From a checkpoint of a small transformer trained on Wikipedia.
Size: MLP 1728 quick GELU, 82.2M parameters.
Architecture: RMSNorm before each block, rotary positions.
Training: a variant of Adam for these matrices, 954M tokens, 8215 steps.
Each number is 500 + 50 x the weight over the matrix's rms, rounded and kept within 0 to 999. Layers, rows and columns count from 0. Numbers have three digits each.

# layer 8 attention query, 576x576, rms 0.021, rows 228-419, columns 288-359
534494494500479561436492515491508518523464457513513470483441503492427412411572505480426518434546501521455437493525545529477481499486450490491500532580495588552474400499496554483498493459518505466520531603502540422505
516449475452550557462458459414561564456514434543432522507466503504415477438502617514479469455573510444519455550504476516410576447525442507431476550501470506544461530495502484493528549433567516532544566508528589569584
459507488526568530532525490501518500437502416576446548515523531503483497447522486525520507526467487484501455512493489550595462489511469451480502509512490488539531576459475557541459484556454480430475515425509513575463
413581511508537555488436450469446452400420481513491547507518480479513489527498488558498523594411514517415454501538486493570482547520519421543597484538440556569565476450478444560452474517442514345503530465514529529373
453504474443499526514510544475532500553465457530483495452505529534578526548515502558445588566390447525456506481538452497591391538509437484601533468566495542482509550437516457549465442590477426465523481489512513487439
527541558457480500490573580582542511701589552523418458490488516541450454411479426494480527496467525554501552524507548475449492471431540558555460512419543364478468422638474539501447572481467496578543453471525545444503
444577517568572574516512429521501495380466481468469549443506537498531435538454491573539472619415461613500460526527443508574479549499442480566448526461413465605600519413504425558468513656485454446508449485466524558477
572500564481473506379557630624600456518549569460492345520574457549459479426439531327450523485513507403544469493529598592499544474462574523402434535445586376466449406696570506494475521430599543490558486530443503461487
546586483569653471563521536460473484432430549497494483576473506514526581468469499574503542566403518572560512475399431457547481505519536540589561414502392526483502429556480489578537518549466434441405454484471393464430
542623508532538492443601560546546452550530515468489507546513521432558424456595480483604549384378534477468523500365539583572379531440553579470450574422582369470493522597518519441525510543520495432386488675512417460498
432453437518502467573455440505493584549586454510538501391470457491514541522520625481530516461643470441492507499501532525477468487521459470495460525451513466592466565474534515486469424520586465557506494428478474497538
530524471566490497547506539501452451465609411493489513484453554530502474531594673379467530403571465449592472473508527593462512540475544480501461566491578570528487568574593479428520428440481535502479431464428514514474
479535564474339504477569510522437525560521417463419498479486444485541459533466472479476503602500486505494429511575581505528546508556517538435421531421510439516446495443554407455375401590539468426487464500502435490496
491332528435398520527374607482511657469467366535432631543442412456374491475529613584504416604552571505492454607539436544434528597530453460562529480486448588496476519475474481525498647470359585494604481484453518521433
507510521471488506415639548545475480499450577432504440586494475599523595430479426491474463538539452527477509486481587563618495460474486500457464546458552383500461431519493485508457434513580559493578541546548480486564
457538472516397540453440427553495495405460583448469414497533474464581489513468425484507468439477529375444509557427489448633426483517519573558492462532520454563593462575536553432407507375529397500534465545437480485503
515492505452518430573607532489451556481544648409441575489528516481474583401435467420475517512493491603541490520415436448483478445457447509526537480515496507477481450580505433554582496591516549490461502461499386474411
495497444506484460560626553473371546552574536534569493568465476397574509511546464448617591490524640507490500414501582541519538424487556450418481501461569455512399528546539526480506525511543491421449350409521442466517
530503438442477534411395519574454469399483525469515537395518421436594538538559524513511399605470527372569471542435515447529473474416541513455450461545452339328596497383525510463502549558516458460444491575385490510406
627580555558506540512478470522526401530374536447442422473610582523511435539524519482576548455400479373575589526424535497515457523431595541492645527565591494474471441572534577428529449459408483494429472542446449473431
471451436572567392593569460497524462388496435471546436609549525626490608539601640446554410454619474460647475550543548628468526466553551382533619596538542429502446513542506514522518573476517622469498437468528459513573
408400572493521464481480463471498485527467530560468526552471491529501569447418511539478503619589542540453450560466426499516484454507413511492384446462446549588502491456490363407489495534476535492580546420534524457492
560477476647532502704561463556411457508483396688539566466426473447500523580489534475567482553514486505560537411566491502516493499387430430571493542508457501548508405322452548545551399506434462518460484392526475441447
572458427573450514480544451615485469447468527368545492459531469391596496548505444394600518451523559456545569473469436572478484423500550458488655465487538445526536501595485593473468571471493516484485420529508449359589
508469465505347489574471522583479559473452538443446572542577507434491519498479464429540505518480407475507536526490581560530534484535511433542490544397522438434564429606546458505466483522496472506574442436421483418338
560437621513490553507372597548490514533401377498454529577601489503506437461490623489598481557548500465519623472497551524528516443432546430445562483515501392379462612517572489409460579418448596491513505380417550550443
536509564436401538510471549512570464517425486342486536523595460466525534483436424520468509508409462519514428493585561490508480672587583487479548471369551485448451532554508381429351604526544349474493470552512462462484
575526533494435542357515558530467545538486485403519515572442500536512440612508395485498522527511455439412579468505519593487507447538452530465415521496614408632562499524506450510440497489555553538471531532481526544591
465533462511510552471445521510538534494545522470560436481510487481425461524486527501540492510497516484492462513522465479490492490535476476512524484528502509636462468431559535506470486514511528467516453454515503501465
469518581509436550502476468479599485552397457541446477539527511510493488447515495459480511465460470479519484553470525438522520520374512491498400531436435448408508498609485466533521562562445468513497540470524425561528
484491529461511487536483508493532461529402478525503493549546516495510420491482444485389508491473448487487483479409512506471471501484461529526503522421474521455466453541453492552510499509490463534527477472435485472514
484481495431497586401451487531586476481449471539520530479548565495536519407460453495460449511525558481507461493545469514515477471575473509523555498544397483491480486512502501518496474509474480459570492527551568464479
454570603583510440496585478526466511568482590468547537485462490513478491504508499423500490508512561591441445495513516564537541459526504522504565392561515467554540601418561554475367511427468563503469527514448528478428
496461545537488452460539466523438558432542556470521482431435400483525564479535451535475497568466531442524575481481488573490526477456524520548527441450472515416528430458562480398499514483522583498472477543489552492501
539460516465510488500516502541545549463556499507427508534582532541512534442435543549500510447460562545507530548523484462552433508421435443515477525467530486461476540579443526596513524545423492536582471514504381466546
517492555526532465471491409511477446381532482550548522511468488536464461477510556479473440553489511540496473469522541507474497589536513534508526487454445493461543567372595461326561492476504447419547592525570552553454
555430474566486499535485460472440540458577415578528461431487472501507497539624559472579454571530503444518425510468565608588453636392457468530502504519507491447457498540528477321524390547501534466545459506524646562550
526442480492414471516549555496542480579591403543452515482467500503513412479549506501462494383585490470496442469496598463528447440452546491470417542489580460596480488553477445573502472495490561516532457454506473456568
376448513495570495590479525473609473536506551481566543453497577529522529492453557421467450421578478456435365461642523473492566511524483464482488509502602518560463564516482507435465520466550480536618432464468514459451
524588553491526431507560551496534494552545620537495483358430538468510496494499573481532514514634502505537496555462552483522491417457536494472453519520566446492555481528478624599573540519510552514506510536475460494516
488446441506476537497447475455465432539485531466503506509468454500493538573496532463515499525457481516444438541545524481526552625589427439512496542533507529478495458543520449474406420514643375552487579515538512538487
567540549441544491414546465556480521441433611475497502507561450457571566460525448505498480517433507554482569521380428504516500505494545576556622429462466486426563413474535526549588517543530481472371480570511510417499
509479471485439495365547477545500547460406505533464429668601509476518483453512425544496500537490571599499529529527443461500492473528490554480521481478427459474459562444482548515478480550476485457403635552517372462507
446427399588581487511549340489482482361510467569550521530472455507472430566490463560487517634535521559483521557504462535386488524495408515486428586489543399538417424407441435554429472610482484369489498410535437537487
461582442487560547491476535446483424509473438443503487432473562588472511478456335529438544531452451457529416514464479483562508559555465518573532486480401550532482503479509517405454428456538421523435516559472543467497
493591435481565439489407525435448532570513478451474505470424481444460503556501438612527573559496480376475484552452472471535478536509435494538387604454575529471442500437506596575415453559539388525536526530561405601532
434545538489532534497362493577423473523486452420377484506484517525486546501449370510410517561385488497458439485506551409506514521592488629564594444497386522424485610446504504544460428565392429475517526558535470401497
461451500493429471412515592545557589543463532495471499551492489467526433501479594431488437580472498480491386449431554523451421440477454502398455421466542440428594475510453451467502575487474463482462521608474515424614
471454473462489631486540487715483483403465532448421484505654564549513451504429481453504439544462478475530495540470482512574486476429603472522563518581455355509568567533566542471522498498473591451420502480437455427445
546505624384371576513494575539581517483425484478482469529482519453516450466529574484501533586518678547536422470445558522449444520534404440416438484395464430489426498508461464517536547503437514426406491546649459412554
479568615507362464472480528558503530536498541486462522474466532425534395504432597524489451603490554375422507554419529542517486444481459463416467504494639494542540439494538505546443512541544473487545478579414376408491
542563531489466574489479514552568420457427541499464483443575577592443540437493429515548569463496532554482514509541444465588537472471605572583657484513458498438454612480514609391567474494470577492491503517574521541361
538508444513422450372539484487531387468499458533547526467558527494538519450580496464560545397529436542452577472539451477571559554499649532524508560511479503404512529541490598548572493475491548588475509481472580630529
445455412507472355461434395434490532465478490545577552559416450461538433516615608551529515579515517557512495551405445476448508519543384382423502559445443436492458482472467571521519483617580420476426539613573405544523
494470470443450489489487489506471517497489469591567590494550504446461378376539548528557429508539490492534534394445480419506523355439548472533711456554440509388601515477490589531521575425502457569470519479507434411476
540483474512547521455466550491567475574559542429483428405560531556449634543490504514433451448545487387426496483487469452490491465529384495457534498535445507576497489524495355578468578494416612503600497498483568405424
566473586502447563556499512482449440577502398570599426426452514483496458524585550496489525417562436491472611493450561609448530494448538447581531556638589555537505498489539541459576525377475492519562471362489573606493
509533599403455550487460522575410504429525526498532506514581526467462512527481533488519553421575489470573541599463435467427507529446479422511551498582483549483593603473552551446735498385441611469472420397467478429365
463466512581432550473441519501543536536492432504399630436525507421463401437453420526507335587456477450446398440458647443586557405487533489576530460571478462445563514528498550486407482449445385572575514585425532430522
498583426562527484527600457503477577508470421534515556564438449519514469576541529527574450537568491517576504512459469547479527527380495437461470557519633444477482442465505544539458414517526481460424490498497453566427
558490575487541538528463485492612513539390488513445483553479562475463459471521528475502516454414449487422494404476451551515539469487489529528508517513552449456465501486456551504534505549524552490497572530463509538582
516488492518505444581493503493440505469555501502458481526476477521446509470541527523504471544448542577559483494445469481514426560540523463562480511390475533430519507563492435405561496445555467467449604548505551484461
487433513498524439571541489490469559523532437470456585485512465500495534553497509511492488509494547491557490474469510486524399578467522509512465522546478517468538473600527474419474506497569511570510433528532468449535
568432471500483496541507490503516612490637519465483547481429484499504489516424527569478526495513453434569516525541519537505608416522455467484382544498544384484439427554493470570466512452502519555452416485535455599501
439564507486515601478489515468521417527465544525441503504576570559469445463435527548475491440481436413368472508538526402520484427454542485479533511551541498598430509515444551619527456467399557430612493453435474498472
439613553601587498488502413515576444486433516454585490422510570490443481418485525504542510550566452555483502491569495556496540500540506432496552433520525509562531569331431577494451512479439503359531526519529523575437
586488491539404411508553421494481652446604441597521455510441451556583540572546436497511573589474537557512462539432415554540475552435488531546500533412492457434468488501535359342530448524530420544412540554553483547581
472457475484455486609559554455587491546597456493531499496445536516496499476500563470419485404562507525522456437560571422534483529562526503392438527590534544576445569521428601584516534496509529548596502554564432468459
416522442446503534542512502520583448558532506472492462523478511542428532478524535487397468391521501457561425482528563467477576498575563442397447520560566496520483495570469501483448469430590534542507511485486511502436
571513502495525566427504556585475495535507559465516507541595497452479479502544442493539559541420537458486566545492449599526535507403541523542519440427477514414568486480487446480524525478512537557353462482453500477516
425574539500476529570620579502516501635504565473459515493444523524451512472498575440507558384605568436522472407507638492476467437451520495450433517583674521615510533529404656585505534518489575566561437445506364448497
595479606517551484462477443600502474565467556468367487547531587429484478479562508458569512554446502484445505491396584557502548490386593552530555486537493440504583534581510519563448445512478600523450487532453478479508
462553453493490479589539564605531499581544520567522458532492499599500516513446477533465546402575486525524543365600482511554497418539532476393373525522463533565429552468538538612485515451497507488514522460506439513426
470569458519615435470422429492480515464539427506560516434426540532465506455434525509498579575474464500457501542480431474477526522509387485557495470473506555537496579466527567475471464551549465491548556498490529566563
532452513491464399499441500487495549483521408541463478445493451504549461496448478573580486601451508536465571516476520407493414603351497468511432511477394419456454542507545479449477400584455467405524513508533535565595
549376464532364493502481476492401477516607439654518488532526576503519433406455483554551455457506409396485564492592533462501522453453510504511612512600505555579563488549523482543473427473543490533632526435421575564530
482534390471513470520422456455477476477494438509623476427445495583480573577447499624481552526562455494479579530581456380493486507573379472514430532503466633534419504457517496559549459487568470482566517512582457510507
462427529526571476582444603510608519543538439570476552389507558492459385562419610498474449524519414524507513540540524446473541506580454471536382608478403510610536579558452466529465474530438475503627510407382456555501
471517505540536467516351472438526448485480473506556502433503464514497517538471522552449514512552435480451591515568451453457532574513462440559443506514542652551482470444535546498476478531492391552548543513461528564502
418452483516537499473454461426562538510482417403467494465484453473514523497454495587545486506526505400531458511485503472518494517529490366473458475487484495480457518490483558559449494543440440509523486546524477514504
430492520628594513545522531549442561511497451528481580392547494435465469537384441472572395543528468471534605435489559499502553433458683505569550409586564547451541465485553579461532521496407529528498469419510496515356
614577631449401581568534499465471487597478428494565540398456646488526499416551464514546485501424510558553645467478500448511559399528549536569616461485388495472614586551520572553544430482461470541597516534564549473460
424591644522498594515533550486506569478477479469349575497510603586508437438369481579394422587502464520455466554539565475509500354534479441459399450486559476606531503492448452492406587496446460454534572621494377433492
581539549553454577460473631492538519587532558394445534444489501480452484467555416490603463519447520452593435356508516480576505488509644524512540458511493447375399524533513551479451563441477453503458464500504550486505
511538423496518423420450566462549444523571519443493435522491485588512689478499414543413613430485483502420441458574469418558524581557451498467401516497479485567482550511454436476469504526571452520559544536550634559634
487395435494579377516513552415446452495510491520588477491326335511544572707594624414578520487546461524574560557377473562382503606545430418525478606341450431472491396445485398477598508611627458434441481390573470608460
540449422593510497471531490511592553471453449562481551441601470435457330559501545480508450532493407522505430455423511515535462471455492424498582446606552404577603410463524643515474481428453596396448435551394493352417
427498603501576565693484419507448509549466367501433582558454500525399397522543566470474446554451473608524351502560560561480563482517570531581538594454481429477384472474494571561479537468513474460525510514554514555581
495555497513518498388475480520567533514467583424434467604496560513562543443463462528542502632414537594495449395532511415566538533550428575473431482428544329375427478531445555489413522514526453464392571625517433521615
502502591586479447540559412523476546485475471594544562530483489522537503643535545483605433441514452590540703484505486576504583496410635419547528562540569496541523510489505627520455449449582534560420513409443467600448
503521572457481559534473527478535400503532615401493511483538524585490589353393383530405497409444495537452502439584541413585510510581553611548520471492374568449555598580510458466557529468459498522562582503482560516538
428482620516477531646573437463554579498490362593493624577402556439458312573549688466554502463537533514625501559386497599356494404461577520524509510492570521565516527533441516419513484455424537505415494484512348484474
524461483442540510471486507508597503488452514461435437609517407467560489607482486560489452491569537604505503568552495521468491518520543423473467500560483482519458545512505410552532533456442579422529431560486544556518
378589480441467524449539407530434518455583464437577430552502542484487525414542530500529487573473527435540472490429467528462498424595448517457432453524545567525490507460570480544452483556607448434499456491596523493458
440556547459492555560553417518444562464535497515503450493480562469463568424571478468519546515449545478607548441467496517437508437496529571509495504519502510586514561442489505537482465472518490479475474458591541466470
506453475560598538527470505484504492478491500444572460549455501468517514575448531627475521428613500626475477495547481475552477450491445363536502446549469513555468440510422560576536526534534493507498523434553493531496
499524446455503480532551459503430544516511496560493552467557451509447527457572501412513526554426506429549494473489472495463526481493508554466531495501514515481498490418555414511488464489542466516499502484543539447499
543479496518453453414401607561533445516462570461491521539540496443558403509455532444546496438499483452432435517545535481456509529427521507480519428493485431389540500538475503499535531432459549528438497528394465486596
529491464519461461469499518500542423526411541495512422520480530484506466588463575575493490364524439474496559471564489543443479518454552556473545408532545477462602500571474530505530529431395555526434488510457509481553
468502445547561530543609455514489577509522495529577532504498418557497558481521498453530539562449554492465524499491508433450507499482477511464548523513487575480456546425514416465501442497606515480453498511551462487529
497481553569531530546582406522461416493430461557534485435521557494493468445485488499490490447532521501559532437561460536508476495507547545470488452514441465540592538499501552470505476494444535513522480469517531535413
531554574444559513505522461546443619492508463521538518427445464514519528416580473405515541636389594529502512550434483480424562446501441596500502498467447526448454568481559344494455474550543453420489526468585511471484
453494518542516523575521376466412498437495438455537512482476497476426484481484453542498487428435514500487481515502510473551449485587485485527507550520482517585518505488535522513492502480543442503595499433564544537495
526517485466504468413484471484518617542536459460460496475507465508530569531515469465504495541506513493478436480451579485513518486474542474493513493460531498489449481481524445494500520545526512448509465512526473450563
508479498422464466391496580442536586427474504561437496545431500464499519545497478519548549470468491495524511514367479525516474569462527460450477480401514486562482443519485462477567516532536583481520496520486542573511
492572505465371580470494500565389541482465588409472533588498476451467542476587514527500545453497537510423478524419525605436532513505502510596560529601590475449553461567529561436369506491496404473499432591507529582490
491490472461490482427474564488583488499537594473439438467498531553526597490534560493528500507479495534505492530460504521457551558434487489445454439469464479497406527560473469441537492488466478605422518549492434520560
533524494429415494365493507535485605525438526489515425465524541466568479492530526530557530548495560553471528475439486490510552476500528446437400469413524471555478506443502447505501549507430521462535499440550455503513
467566463534551574483510590564492429632491520504483479543549450511483473520556549564454553555449449497447542504583579506458543538522455606440577443562500546436512577496493523420460491542467530520445562547444527391565
560597505501474579446486468518592410509549566464507478557535554483561405411577522490489493525531522512390506467505505502434590399552469534527544401530499459448552442550495532470435455512456535499491548564498459418443
568577518565496555534567567487491478492573462448613550468559590459532491646538492366615512508519498473547511452592510498500402423407491469542449538526599564528564474545419517498531525623417592517553485477459571489514
516520434500514553521479610524541552530471471478538552607504535485481497509551497574435502465616547528523557533467571485511457483470511397441523463411517513516483509472411447468571571475571542571519452557464473489558
541474605460433512375487485533460555526531549522510444480504517466561484433480537424508485552414565439473558518530537506419533424461494556409485493518507454518559458511543430478545506507495502425465461469514419434521
476439587409456456511400596452455512471410527479510508504505528533460511461421593449565525504495530475479469499421532480479452544449548538579515540563408491459567586550509551474475525545465539430589456492453497520516
511434444568424483467567546464556462477541468531435496541468482459591618622488469453529593470588493511688563427505408561505464486442542447499524499492569471425472468501512523479538526495568624515449462488498530582483
596518479526600495506548539514513521526525506442483588471495449567546533598515481441572561539405551560461484489436553452564569519472518406577426490432418417371491502524383458503445490542474502457601485485539591476563
494527410528468437517592540468512503441531429479511533563535539425476469571566441440520509503466488563516516489470507536541495502578487473511520461552500534482503413540461571503516511552507460486484464502534485577425
499563522519450496471585503449480559531501500550552536527512399559455531550461480418571543392543465445466547458518470520499488478405522473408568515479571449423450417539550552511524476527571484410468419535521430526566
428512457544555490453480457492534491517550553469514540510548440442608435521507468480461404483450511458485459569561580531484506581488496469470604468550506494475444518522425468455542425620579473466611557579546460426457
543496455417517503578499490447526564431402431573524522490543605465579540525551476525508417477475502542536417545392507495453521536588517489610491493442490455503541493471496443495417447494451491615495575410581558558491
483553538459484459489430601499503535548440545424527472553441555438479512522471538461504455435615476521523482484505547640448489527455549623535544452553570490503521480579550529531545489404576508522434446609457491520557
551549560491453503486478508535506441485480517407476499439495481535616420606517524491544487452541520509580478407519560532558533446430508540521483485482555514514576461571404435557470474554500581469500457441547476580470
502659548543413676487524515528452499465506559503478490488499506539482425393443423525491478524517481491448536498545535489508510470532461545435460437596527534460465498563511470434447450495412445397406531626537513488549
498496373510549515577476497445525473506444529549543517489492511512545482460514421502483506506407460559442499394476485508499533426463498531478519526492407471428519525420506540463427517494547544481428539509579506545548
550478426597527475547446596474522455482463460520381560522510509606453450536490450420439551484440461499505427520527533501491542573517504498411501549402416483366478394471547487393474553505502544508455586568482480496513
483496548511474531463551536489490481396496547462515447502483490451550552555432479600529525501507491571542509474484552515471529461473568468480511465557493547598468502513460573507501435436522546487519432544500504538488
482502518533522524423519525449540482487376502401499366524501528417528527560484469595499465482555497613533544456496448493478475533475541454565443496541515497584539474468441568584506501428488570460434479480488552543436
526518528420456442510473610505529492508476505473494546478507483506523481524502535393510455507459470498489486515526499507466528590517465522544490498447448393457530496529499466493506548499431510495451517536441473461524
419539514529555538547558403482425485489484499446561457520532512502498532462529455534495498467471520567548552478517474502495497459487471508484453488511506554536487518507488526545457467479512500488517456439546561498424
529540506402547533542508464460480567506533496513461523471499468573431519497606518434513583588478541444586532579451519490495552521490495461408549518416466498410466556495507393480537508536529515454501506463540510495509
559465528456479413452457504545497497512451540512462511453491453509501487620456548461562537475467508409615507510505502517526497532441524522422502497476546487416548594486528501432591570512488546516460465473362456474559
427551554548476581597573437522468465478430435512527468495455496484447534512567465520454431466564490518522514451512431481592462488525517481503477503536505562568543422530506460585466446510530467468487393506534545512415
496444493557492456433486543482611375537437492522475440424505474470580436567456503568533450403549494509508470429507439439514402533519521515564490479533425409510499486533449535592471557407437538525438503433368517526518
440493569539494550551534440534502464551486482478504493445490474482510460505558447483504469489425462494528504495523494529494489462587531484554453516527551506540507492521484459524431468524511460531466491504525509487484
547504508452491486440501574477520382490518473556505471487555532396548494501414511513532461467534537523480495464434484505496465490437571558506505423577548470482474483534464535552558479476437536475474565450389566511503
464622473539516627530581490513400511530516447454586526445497482468525513555507432507601406553500468555516492513498514503590477469498479408563512527530629583537403427467480448508437454559487406478504481472510490546490
467519487431545554494522478556392623454512499547494501454530434555513571416544456505492499562458555479509537499468510497502571552537449531470499510477549572466513520439541433477438553493538518430509457531605529503483
512534526540513555596499529493469492519533431539572528469476506509461523487473510504574429458450465508477458455556528511553470437459473571498428500531486448479519497503561517525487430560487328477474498460536511563506
490599489436492534541500480445456553497535524411538553554444547469514493460540435485475505482499490494439400476462470484499505476540447477540540608541514549464467448526563529501407465479530466418458488557602512528452
522411499517452469552509479447495428488559609456521508500509479454466462485534478455573467500475467468470433508528432522430510461513479528549526455443641514560425488422501531539536519462523513443489575462483508545518
488499480545578520578492427571561475551461436477486491483445587481479478596531523527501466508479512590496472402502491465591494566530456485596424570509440475457538468459493467450398506548514496532545580508571522529547
498491548546508513645501506506433463501494475536529517467477441376446532577526460457546527447513504460598516509528446519468439503527445518566602570511566508460519511436457626502512546445517403487487440506535488457448
472464551514493473540485511459494437639494490519574574509454435486471471494467541675519529511489571550439472575496490578414405553561429491596469516490514498511498570427523518499433518576544484540590533470507538495563
532494514504497537382456536499540514489494525485544551533445452489616496467542506497503524535530549482424458489526516414459468458501458524468455383475445525487561414485496453524543472484475506456467544538502461456512
565500552514527446563428532518503464545494592463479462516487461508500571523506509468525451506534547446559541445608472560452466569538452535460463476453450458571613524466548532605494512537507477498517469532459500543451
578535545560522559620479449499506430526552556440557517530511476544442453369444458514478466491430515452350462549650567471584460552487499473528493520464534432498542443480517533472513541455468491417563501516462514435568
566504552464460492477498510516510529581485482559532555423469525411600465601538587475522464528586483555546578480447528563487465474418511456553503500565507488431536524533443535539505515530442519527470485479482514501465
443480497689540531450483568428482448558491502497557417455473408459523612597474484631539433513448521505572499556556413530516492513473525503479501490492453509470375458448490414536617511565621521465510575522430505543499
498653502478545526510493561524462577456551489524411474438462423606473466436522529517508518478461536442452398554476429435629528599465517504501498636466478528510503537441562481391479473430498579489606409475539539558586
483594496494556509608522402551494575482490419525495574511594514543514471517488450523442471527505534533409523486536507398501557583533510528575572453556390596470483507493508489510350465478509433507528562466522491446500
487503542579550540617556576575525474555537577529467625448507499519591425505467381413508402445436500481450525495526466421537479554447506567501413476487510471520593438543429474445466492511516432517576455643499478463522
437448446465440443472431538483425491449554541405497471563538483468508565466322515446536587548508486419577475523399547519571468517478632543482573463515474621468396611493590512389572458517447511464551557440542474480409
511526485483616560588477576570436535564560481537500476487504573539452499536589570436490525534556523459541588464499530593536473489449456531562533594576494489514585513495506499424486631530487540583491598455453514476494
509391547585509522551433525511533459496565543432433505540546493458573466536454509457498467499458530429410599541486588506403513502465543553507518415516574464453439499576456466477513467508421503538558560535398505459455
473377466475378506482498523525543536390425534474457396605501472448461500470513544510537611512500475510654512614471431514382500450495523510476633496519474533489426490607518564466557503485465557480372447469496490445465
535499471546503550473467496505443498477538531470479477403497469440464485581504498482516437424548464403485492524470516508608530544527444491516494550457508453544501456504544469455536500504621534542465466626456550537557
498489561500466536482486509542404473456457494447534555498436404523523475461515481519451433516496488462500509538504505443576440453542473543513474531523468504484571488466455538568558444594518477456404490529485499506455
500496445497473513462595418557442541482454532558550517452472463505528513550477469489509486457543465447561495567469469541522543532445569456530508531441546457505495574501555501464501458464581592483492470527494521509471
466491553483490575550497492512604478472566567552493495437523509469457507500523516577503553492480491513467479535510525553498499505555508488512542471481513512515537469545470456449608618448479531511553507462532490465510
514522479464469508492497485535506451494478513586477523473480484445485548471528511512502508472497473481547525491490511578469520616536543466456596587470575445471543497564552492541538572487584560525464474520556492537542
467504590575511509601418577485535520502561456438553448578505428577408453472523509565376561484511523528414494522533497478475389491517395537485438466490430522555436451423435497447624523504415382505501542420510458401482
452515489487517455522531603528576571547489539527472523515481540524524494517455487537469568449513528501495478549540495502507525529339533515504515474480511453459464537616483437477627475464504541522552501506490499524528
552450546557595537534546473609589493418512564476512471498466497481565425507511531568511469371523521470531570498481532554464476456459636505461580483490572520506565510547486483500557550441599566534517529522441405508509
531497542508468457371576504543529533463484614537530530506451480491525533541552468503488492401495468562565518487450492529398504506435563434475538584474512456471564452523538533589502473438607570493504467489456452504491
489565417471555513617480430467414419483504460493442512493542523512460504474441535547528502513495510583526476538498484521536537554532429499595508508473470419460399535474564447433436472510508482507519468490562598477569
542477561531383455317528541508521508479517547582512473523461495492501472578488525453608451360512454553483470452516509464419520505437488471452519533589528458471563398523415623541451497441527616498451481434471395518552
488473521510429544449460506495551501437548462477584485480489403447483384510670450542491516516477497485523513595490539601496464587553525401423528462441544540495454444488459575499588535473505507504501375427535405493504
521432494472562519533500451443520465495566401481550617553523423518503448501479442513477588530468514501485517532528509495549538553548519426502408545389444524507483521445511491449537485630504469467572464484543480444558
442568450502484450458500520499461482521456549540498501507461540444591508577427522477614444474537538543547516434466504472476525524454572497516532449555537442443547442498522478497450452495596561453485523475492552471493
475460639529528553449518379520499519425502478419571371461502513421568415303508461527481361487498472506532568576548527559502561487560575531381535502412622522527488471409545547546465501506423494445450579598494498582549
523386441519517525502376551533473585369460452487518457453487556497426477446431562598451479618568462434486500587565451467526449531565418502533575556504352573539500584377505572539576519504436513475535538501573493564461
461551526505473492475467532491417535535398481467525608470415521497478421547550494544423496545482478485457475491483375420565486553549528549555517460540422586525545476518523535446467447520532449510477436555474591465516
492506503485574499531532486521555478495471451388462558477519511487527456538485499544443587492516443482458523516520482526539500497500510496543549491469559519544491508509532510474532488531507502586478450508501505489496
447470403480478468477508476470489495499484564587536515514406538473502586557584540517488541477596454561591602540543400464513417448540355392498508516575394465493496480440506570498497420540564503527478456483529533558394
474580465574499556625481528454463452517548445452441452578473551475481472526504572474425560370578503428533545446431605527456544501439609440492486437461527602457417468638490593492612481413451506557506375356510515435481
562435521568456429552585505460483447483487526512521415559473465492535508482464487430509532502449478547612587528461522535465570412485572562410536575556569446440477449469576518546519444462498551497456472507468462491488
546499530514457443434549431528520410452505600478485450502466515497572525483481454451556472520421482543489495481456532532554534452494568514486515497537505424433536455522459474539488507461527568490486493454522476420471
542561549497520588434570459461570493581438529374496478497497441546519416504515543490442517430480472629471525542544476448519543503406489562430451519500493532563416429497413562570384425379504519497480450553480502420558
537433511544537438550559452514558456423511531523454465410504533477580450460405513409497498548474541478505523453469529586561563516588518463516469455525455518528485532453533509505557554461398563423554544471491441435456
454528516520454476486501480510437515502458471500471559518560563494466470415471574547473506535380537592506429596542533470483540616526532544569514385382395551473452480472477567477386586380457402595608482489487605427552
528382459591608542536446440417607514489595593493518482564597517495547497458383453398428378511473484562411336589612465476519535486507539526530485508361488525606525539476407563465501499464570517526522538519467591485633
515469413510500485469523431529428514435519541462540372501388458464549459519594607518493522564626473453549480522498508529475427493514403497517530591468478533535507493428459548628579525502521548454453494593629481502447
460587419470551471532558625454518537532542467538510416446460554490547544642602517595453629438669532429565504582512472506431513430473478440446460473506470490471463561488498485556552522544504518543416486503609551660446
506486346450541522596443541439535550509515508512496514518486523583445532490385481412501459476568493493488384517569483475536491556520465429531459497522481484481461484409480507449584421507473527548546540457506484563468
507555560446457456595475530498479428575505402551434514479532578526427435464321517406446474523505500446495479416478483511534543496467490470526521501521470500493495577582629490465557493454421527568549547463464615478419
399559450583441449401493523481463586496529550488496484554530498438493544571525469586578525421490432490449459551473441522551504478438506523445468512462581467513547465511511551482502503464557480545415442533465563599538
427548555548585518505517514432584593554515506572492539501486552535481551577510421543509529385491490588466543430551388455488552504521567553429450476491554503499475497497537498408406491466462487524507485533541501653614
501439423490640511522396511524568579523609534541544524447502396450483439516444519505514382511415509477545406489508512433454416545591502486585543525458419560423479590341449488370464528554512495459552553457507444541516
500489513517555519578410555488503501511591473497377513497531500480406468487544497527440578542448480529408473446521562519485504502503486542468535458499501490517430446490541409427511572538423465486472582461494491423556
470545499479472511444573482523439448477432478453570578473482471517583454501545458458535493543479480457501487500505441478540493503454510392519449586527517488502529499489456553534392415582507452412522442488438517597423
498480409559516514463551424608471474508422554609517542498499509467455491505497507414588438470497456444571483478420469511530524500457579419519545520497569471480535569540529474478425454499567582540533459512475479598496
572558433507515469483620435564460494491360527642504600427504513517548513560495468483567447509565437545566488507409435529455541489466600487504505566538549458529518591520490562497452484499493592497508519551464485559501